Part of a small language model's weights.
Size: 2 heads of 32, 1.49M parameters.
Architecture: rotary positions, normalized queries and keys, local attention windows, gated attention, value embeddings, hashed n-gram embeddings.
Each number is 200 + 30 x the weight over the matrix's rms, rounded and kept within 0 to 999. Layers, rows and columns count from 0.

# layer 2 MLP up, 256x64, rms 0.227, rows 223-255, columns 0-63
180,205,202,144,150,193,182,216,169,192,214,178,185,214,174,236,229,202,189,234,254,180,207,229,191,209,164,185,131,255,215,175,223,228,194,235,200,157,153,175,129,219,196,209,246,180,244,188,194,187,263,255,181,212,192,145,229,235,193,168,200,187,223,167
165,162,271,216,164,122,209,189,195,232,211,211,223,204,196,187,174,264,216,151,221,234,235,201,198,136,243,235,215,286,210,199,183,213,208,201,183,237,225,199,163,128,205,190,214,103,187,163,190,175,154,191,212,209,283,196,259,196,225,216,131,190,160,199
193,159,200,159,123,191,159,173,146,174,191,201,129,214,218,198,193,213,200,208,227,181,194,193,161,208,188,145,163,211,153,190,221,185,185,231,178,185,179,233,213,174,253,244,205,229,223,173,176,183,213,237,174,197,173,140,182,171,170,213,180,183,182,180
185,173,223,171,233,146,159,186,210,195,179,211,131,195,201,194,226,175,231,279,207,181,197,231,210,159,211,151,149,228,246,207,218,199,263,195,195,173,167,176,183,187,202,192,213,208,177,208,259,193,189,213,203,224,212,190,181,202,223,208,232,237,165,230
211,193,231,209,201,169,194,244,209,167,199,155,198,225,176,279,216,224,214,207,171,211,183,165,180,212,230,121,214,186,190,260,178,186,208,285,161,169,193,223,148,225,219,219,137,165,194,239,224,162,200,194,208,173,246,161,175,179,227,114,183,223,152,211
219,179,180,175,197,172,208,229,190,211,217,217,217,209,205,226,231,210,215,210,218,238,201,197,208,182,235,213,178,177,165,230,192,193,231,241,204,148,211,155,206,217,159,191,211,200,255,221,210,196,216,188,158,176,202,188,186,180,203,214,210,192,229,178
160,248,244,212,203,162,187,124,241,229,189,165,135,257,178,255,183,264,178,168,189,197,210,181,207,222,181,189,186,166,187,204,193,146,166,215,195,208,173,206,212,208,193,181,230,214,177,258,193,190,225,255,210,218,238,215,172,157,151,220,221,214,205,189
234,213,216,189,166,170,160,191,187,145,167,199,185,257,209,211,215,240,225,212,232,154,223,186,179,228,204,200,194,228,195,200,223,160,176,265,215,179,165,199,210,164,244,176,161,200,172,194,186,227,210,215,200,253,177,236,146,152,189,204,214,210,152,184
211,199,188,164,124,171,212,164,198,180,192,181,171,176,223,251,185,149,219,258,235,178,147,228,182,189,188,210,188,216,164,167,171,193,271,206,207,192,220,183,168,163,222,227,195,209,200,252,139,186,238,174,130,238,177,181,194,201,199,203,154,232,221,226
230,218,221,232,176,168,177,194,199,143,216,201,214,173,174,169,194,233,225,173,248,232,203,170,154,177,190,207,221,218,237,211,236,228,209,264,245,194,205,218,212,222,177,176,186,188,169,229,164,178,197,214,242,194,194,213,170,199,168,199,204,204,201,223
214,176,219,225,202,211,167,185,166,190,170,207,223,265,152,172,185,193,256,263,201,145,220,151,200,169,166,115,175,183,210,187,221,177,222,216,198,197,182,213,204,197,222,200,195,190,240,245,217,191,238,251,163,184,172,227,259,215,151,227,172,211,175,154
193,206,213,167,119,210,208,205,235,181,227,217,149,242,274,134,175,256,221,190,217,141,232,184,167,202,224,182,186,246,142,243,212,196,188,211,94,157,170,190,221,194,206,207,248,171,192,195,213,221,235,149,195,220,167,198,256,203,183,177,201,195,204,188
178,183,214,210,211,187,171,237,193,228,227,188,185,201,171,191,191,230,226,192,210,202,204,202,132,207,193,199,168,231,191,190,265,139,202,185,213,150,170,215,143,172,179,185,240,195,186,180,174,210,201,176,187,224,221,172,259,174,183,186,207,176,218,176
189,142,221,194,199,209,202,136,191,212,185,184,245,266,288,215,211,204,205,183,184,213,235,202,149,168,167,203,193,206,193,162,174,200,220,213,210,203,162,184,150,225,210,168,268,214,237,225,172,160,147,206,108,214,208,192,207,184,192,227,229,184,178,150
152,202,194,223,204,196,176,205,185,142,217,187,199,219,196,205,235,219,219,224,218,156,157,201,200,165,258,127,143,179,261,231,230,220,164,183,169,217,219,202,205,256,197,152,177,191,247,143,172,188,212,204,205,197,221,162,201,206,170,149,141,209,212,189
187,173,201,248,193,138,156,225,188,227,225,195,139,207,221,220,205,187,174,193,182,179,187,160,167,190,215,221,163,197,166,207,234,146,170,186,223,186,192,181,183,178,195,180,208,204,196,223,171,212,153,203,196,244,195,144,207,235,231,153,126,239,183,178
238,202,194,153,216,179,264,210,179,216,246,152,181,191,195,178,203,198,240,218,185,245,206,218,181,168,238,229,196,223,184,215,270,207,210,239,220,178,174,195,225,152,186,190,185,189,187,201,202,224,127,226,205,240,278,205,178,181,209,165,190,223,140,227
207,174,228,237,172,183,225,167,255,178,205,204,199,168,209,226,178,200,192,197,226,148,215,204,190,210,204,199,205,232,242,182,177,191,262,187,193,196,157,215,164,220,234,195,213,140,199,171,216,247,144,205,164,189,168,258,221,214,187,170,182,208,171,211
228,215,208,208,196,233,181,166,178,194,200,156,177,225,213,135,212,242,240,183,199,156,224,203,176,175,204,184,242,225,200,299,158,154,241,235,211,146,184,224,200,196,149,154,220,167,232,220,209,138,204,208,208,171,171,201,250,202,154,193,169,195,199,168
145,159,174,179,180,197,151,215,216,204,197,200,208,259,243,251,203,220,236,167,239,145,203,210,168,181,201,229,222,197,178,197,184,231,218,178,189,202,206,221,181,194,215,185,243,135,171,252,209,176,212,204,200,217,156,264,206,146,131,179,159,185,211,144
200,143,233,221,194,239,182,225,193,219,179,164,189,259,219,209,186,217,191,251,218,221,221,209,231,177,147,185,136,212,224,213,145,153,266,236,187,235,153,181,182,227,237,200,216,157,220,185,215,233,179,222,154,276,183,211,143,177,188,184,174,244,197,185
251,148,203,210,190,180,214,172,180,241,165,155,219,197,207,177,185,219,187,186,204,220,184,234,248,153,223,194,205,229,212,205,235,219,270,229,189,190,215,161,207,140,233,208,191,220,254,210,256,209,213,192,176,227,251,196,231,187,189,141,163,195,136,216
205,207,217,234,216,210,180,221,186,180,185,167,160,235,197,215,231,229,193,160,250,161,199,183,184,168,173,210,186,232,191,231,211,185,168,197,198,148,177,201,183,209,198,175,202,224,162,194,199,141,208,238,182,182,195,212,232,136,129,212,179,213,235,150
206,166,209,175,190,212,194,194,255,186,170,203,208,211,273,216,188,187,232,266,206,173,178,191,188,183,171,212,173,194,155,185,217,159,222,211,204,246,248,192,203,220,153,170,189,200,243,202,210,204,226,182,209,223,203,238,191,219,214,232,183,193,196,209
227,196,194,197,164,188,185,197,168,197,198,171,231,179,242,170,185,172,218,270,204,232,197,188,188,227,189,150,171,197,157,230,187,223,198,251,173,220,231,133,158,205,217,197,188,162,178,211,241,209,249,140,197,191,191,124,217,208,181,159,194,162,166,200
150,186,236,161,196,120,182,222,197,196,177,174,125,170,201,278,154,206,230,200,198,215,204,163,226,239,196,224,201,174,195,192,246,183,217,199,213,176,181,168,152,187,184,174,262,196,198,172,249,242,194,217,186,183,254,195,223,185,171,186,182,177,196,198
187,143,204,216,188,205,203,188,210,265,147,161,208,197,226,155,226,206,215,269,260,196,184,189,201,185,173,218,179,183,247,233,231,208,229,209,225,225,161,196,165,207,256,199,194,203,201,197,208,223,168,197,186,175,176,219,207,198,155,188,191,210,158,202
218,175,208,182,188,219,167,224,201,186,236,185,200,205,149,217,197,187,206,219,294,193,185,254,118,223,181,202,154,221,190,169,216,164,217,198,240,206,196,202,184,236,226,220,206,176,216,228,158,185,217,162,201,223,204,215,244,219,208,195,176,233,216,173
234,137,249,171,232,181,182,198,196,173,242,182,172,215,229,207,194,234,245,173,276,131,173,236,154,202,200,251,192,210,194,174,168,179,205,237,170,205,226,189,230,165,228,198,197,191,151,270,188,218,146,225,184,192,206,209,236,213,192,214,204,230,224,235
224,168,244,171,202,130,215,191,191,208,173,209,152,238,216,191,209,249,192,223,189,170,235,210,130,193,260,244,228,178,200,216,188,218,209,240,209,198,210,201,187,179,247,176,223,230,213,197,145,202,200,235,198,195,178,234,229,144,148,167,164,217,161,208
225,217,225,247,203,206,197,240,188,193,244,172,224,266,159,234,211,230,195,230,209,177,259,230,201,150,159,138,157,216,205,246,219,183,175,241,200,200,126,204,210,191,179,176,214,216,205,210,191,121,195,221,207,232,217,188,188,199,182,221,164,170,170,190
201,224,193,237,181,200,224,235,171,186,164,172,217,236,208,197,154,234,214,224,194,206,247,217,164,204,152,156,128,235,239,199,197,142,228,185,207,227,229,140,222,168,172,227,224,135,231,192,178,216,174,184,246,218,197,229,193,154,171,210,236,212,181,212
230,218,175,222,141,161,187,189,193,228,199,199,218,223,172,201,154,280,193,228,220,232,197,268,203,198,203,245,178,226,225,194,211,215,203,213,193,214,232,206,160,187,191,191,213,167,213,250,188,180,259,228,226,220,214,149,195,156,193,149,224,246,204,200
# layer 2 MLP down (transposed), 256x64, rms 0.217, rows 223-255, columns 0-63
217,179,204,197,212,214,197,227,164,173,216,180,210,165,241,219,207,123,206,190,168,201,236,141,245,175,194,245,213,200,153,174,176,188,166,162,278,212,150,247,200,197,167,186,233,177,185,264,171,180,229,180,220,191,178,258,175,224,215,233,234,198,176,205
204,189,201,206,207,268,197,162,232,177,222,222,166,259,206,230,186,177,240,199,239,189,175,193,199,239,272,180,210,192,203,237,256,145,204,212,230,202,207,272,241,231,191,170,152,146,176,206,159,124,175,195,214,259,205,168,123,259,190,255,166,141,191,185
156,189,193,215,257,230,218,174,215,184,200,188,190,204,229,197,154,182,190,185,188,191,221,217,194,208,188,240,189,201,191,235,200,188,193,192,269,190,226,214,176,253,158,191,200,199,211,201,201,181,184,103,242,190,160,235,170,166,224,193,192,231,151,228
164,257,191,137,167,196,156,193,227,200,193,183,156,233,195,166,235,208,202,192,176,218,288,215,194,181,210,181,224,210,201,203,184,209,212,219,219,158,208,180,178,176,230,232,160,185,171,167,237,190,207,234,249,229,160,203,143,233,169,198,195,198,231,180
201,177,191,150,277,232,155,216,208,234,198,185,173,221,155,201,203,230,181,190,258,146,137,176,206,161,160,168,174,239,183,170,236,217,155,166,187,212,196,220,236,234,242,210,181,247,228,176,165,201,192,192,264,254,201,199,183,179,206,189,238,199,140,235
265,174,164,186,197,198,194,235,216,194,209,226,214,217,230,266,218,204,219,229,228,188,196,219,252,227,188,190,154,194,177,172,219,201,174,212,198,165,200,185,208,201,166,201,209,185,226,210,164,246,210,196,178,193,184,167,190,200,200,233,212,220,246,185
228,186,200,162,202,230,225,240,170,191,202,225,240,169,212,185,173,181,178,215,199,220,208,212,201,135,179,203,198,250,203,201,186,212,210,183,190,140,209,117,170,176,150,236,194,179,211,178,226,226,205,188,170,162,184,150,242,199,263,178,177,201,145,220
163,251,219,213,180,228,186,215,224,244,235,210,225,200,218,202,171,162,173,180,179,262,289,194,204,179,220,187,182,218,199,198,157,201,205,187,197,227,166,216,165,231,177,222,207,231,239,171,192,189,229,148,191,202,207,196,216,245,266,206,207,185,179,191
202,226,225,166,215,207,218,207,206,216,189,215,188,196,238,223,175,153,205,230,188,260,205,188,145,179,194,209,149,186,165,214,172,196,189,230,233,177,215,209,283,213,210,131,212,164,236,222,222,245,155,168,226,162,125,226,218,184,223,170,171,227,220,171
227,176,211,215,206,212,235,222,183,207,212,183,204,149,205,202,190,201,176,266,175,196,187,214,164,214,146,167,178,232,217,185,242,231,205,172,202,195,213,180,134,175,200,214,190,194,240,198,207,193,167,174,166,221,178,181,208,206,192,179,209,232,175,190
183,197,181,252,231,210,233,182,230,157,215,199,224,274,241,161,199,220,206,183,201,203,241,249,239,193,220,201,156,209,232,168,177,169,172,173,212,214,189,270,235,219,189,191,187,224,206,249,144,233,202,178,261,229,150,209,201,255,169,210,189,224,213,135
188,204,186,212,268,194,247,223,229,191,234,177,204,167,194,216,214,149,217,182,270,141,114,198,254,173,208,212,215,213,211,173,196,201,174,211,197,263,218,207,261,177,204,225,207,242,181,212,147,255,182,241,178,239,234,208,219,216,169,181,186,221,218,244
190,229,188,201,149,174,192,124,237,184,276,246,193,208,228,195,222,166,172,196,186,215,226,209,166,230,188,237,193,203,178,186,186,143,212,188,188,248,206,230,202,189,211,196,171,177,175,208,209,190,160,247,209,184,205,234,188,202,209,169,188,197,191,230
146,122,166,170,194,140,179,164,210,253,208,228,190,195,189,171,186,205,152,215,260,188,193,213,195,192,190,206,177,213,196,148,183,173,218,189,228,199,150,176,199,220,182,184,161,223,166,216,145,202,220,212,186,232,244,195,202,162,170,238,202,192,243,237
198,212,191,155,185,282,186,208,188,127,151,213,177,224,226,205,212,190,216,184,215,197,135,238,213,210,183,210,218,194,176,207,254,238,190,233,180,183,203,167,152,234,248,255,172,248,213,159,239,183,197,177,183,220,204,227,222,154,193,141,217,184,251,214
219,207,190,191,175,156,217,205,238,188,199,181,186,186,197,167,258,171,172,195,151,253,228,166,201,225,202,199,197,181,205,185,213,197,203,171,191,228,105,267,183,186,210,216,215,197,197,227,186,233,225,245,185,235,166,221,246,270,209,197,210,199,221,178
181,214,131,176,220,209,162,189,230,233,221,200,191,226,185,161,156,189,228,224,236,212,232,193,203,224,173,207,203,175,243,213,175,98,213,209,180,219,224,225,193,171,254,174,199,240,182,197,182,244,231,196,253,210,258,199,183,191,231,174,224,246,210,191
178,204,197,183,199,231,172,251,180,187,211,178,189,174,207,189,219,218,167,219,141,230,252,200,153,193,186,193,180,234,183,210,196,240,191,185,203,213,210,237,208,234,143,207,101,215,243,168,186,188,177,175,219,211,165,191,227,163,211,215,205,230,165,216
187,203,213,157,224,227,220,208,201,183,147,174,255,205,229,210,167,235,195,216,216,192,199,246,265,203,223,246,235,197,142,216,198,221,155,160,170,228,230,246,242,181,185,219,148,155,195,236,98,172,177,209,229,236,199,177,196,208,166,232,187,156,249,191
181,199,154,239,189,259,221,183,236,172,188,196,193,181,185,226,189,193,237,201,161,121,208,187,223,207,208,193,236,196,223,213,219,256,226,212,160,150,258,230,215,224,219,166,199,149,220,231,219,209,194,200,188,248,195,149,170,186,201,199,223,179,222,181
193,188,197,211,176,148,119,206,240,246,227,193,213,183,192,165,188,170,269,223,139,208,211,181,196,227,210,189,184,245,192,176,249,191,211,203,162,165,206,241,229,261,184,219,151,204,199,186,176,235,147,197,225,240,234,215,175,204,208,266,163,175,246,202
235,181,217,177,232,201,197,205,237,171,224,216,183,208,191,164,218,239,214,168,212,183,224,211,222,134,182,183,225,196,203,188,214,190,191,216,225,268,257,242,246,198,211,181,243,172,194,250,182,247,219,263,218,113,207,204,189,199,224,224,210,152,234,207
199,206,246,227,124,213,192,198,221,202,224,221,180,211,214,198,207,170,202,183,188,242,266,195,216,221,219,218,215,176,152,203,199,180,168,217,188,245,227,262,248,228,156,217,190,177,239,186,176,223,228,202,203,161,215,172,223,211,224,253,214,214,200,177
231,182,246,208,200,116,247,155,201,201,179,222,202,206,173,191,166,203,184,162,241,225,204,177,174,193,258,138,194,203,186,179,234,229,204,175,238,193,233,241,213,206,192,211,210,191,205,197,167,209,202,190,193,212,186,177,192,217,232,201,187,225,191,218
241,170,153,194,294,172,145,168,220,223,189,165,186,181,162,251,213,214,255,192,213,170,216,197,242,204,224,229,177,204,191,175,223,211,199,172,211,208,167,145,210,199,241,158,210,221,138,198,219,180,204,233,184,162,184,228,216,176,179,189,194,201,184,188
116,224,258,178,176,175,196,200,204,182,191,164,196,161,211,182,183,162,184,231,210,200,170,223,204,229,209,224,256,209,184,150,220,193,252,149,204,184,189,238,192,210,170,198,171,215,211,218,194,166,201,249,215,162,167,237,195,219,231,239,160,159,257,184
208,237,189,153,176,216,198,194,250,214,226,195,217,203,186,186,256,230,252,181,228,243,190,174,181,204,226,195,182,147,179,213,225,206,188,206,175,193,223,180,272,194,199,203,140,235,187,212,193,206,209,241,222,193,179,174,182,267,213,183,188,188,223,167
163,178,198,182,202,165,193,189,210,162,249,224,204,216,191,230,160,184,189,221,182,180,230,222,170,191,188,197,157,209,210,195,239,196,218,200,255,225,226,262,188,208,228,184,226,245,161,258,194,232,203,172,215,195,205,257,229,183,246,187,228,182,220,249
213,266,190,224,185,189,192,219,212,210,222,247,246,152,254,236,247,189,179,159,192,204,170,148,239,204,241,171,161,205,211,224,268,259,228,200,239,208,241,140,240,176,138,199,193,253,226,177,256,139,193,168,184,178,175,197,221,202,226,227,215,218,177,208
186,140,203,241,211,246,208,172,214,237,172,244,176,154,184,199,198,151,160,223,170,191,195,170,164,172,215,209,163,234,161,188,171,255,246,172,177,194,194,155,182,155,199,205,244,230,172,174,245,242,250,176,173,191,201,212,216,215,208,146,183,158,179,225
164,238,171,217,180,180,209,165,154,225,200,190,201,170,225,186,207,213,248,201,172,202,243,249,205,232,215,171,242,204,202,157,198,175,182,205,311,219,182,239,261,178,201,175,171,184,217,193,197,214,200,171,247,200,178,208,126,231,180,232,182,188,205,218
183,233,209,192,238,135,180,169,199,226,244,160,190,203,220,225,243,205,223,193,193,187,206,182,183,163,196,205,171,197,217,129,195,189,140,206,240,156,244,198,226,273,236,192,190,270,192,195,169,180,209,208,175,200,160,214,158,181,204,241,157,231,240,208
130,241,155,222,223,199,211,137,231,184,234,243,155,171,177,169,180,182,226,248,200,167,196,171,228,201,207,175,171,224,167,169,208,220,172,172,239,135,250,194,241,200,198,248,181,226,206,242,212,177,179,191,215,212,239,213,177,185,229,217,238,209,187,194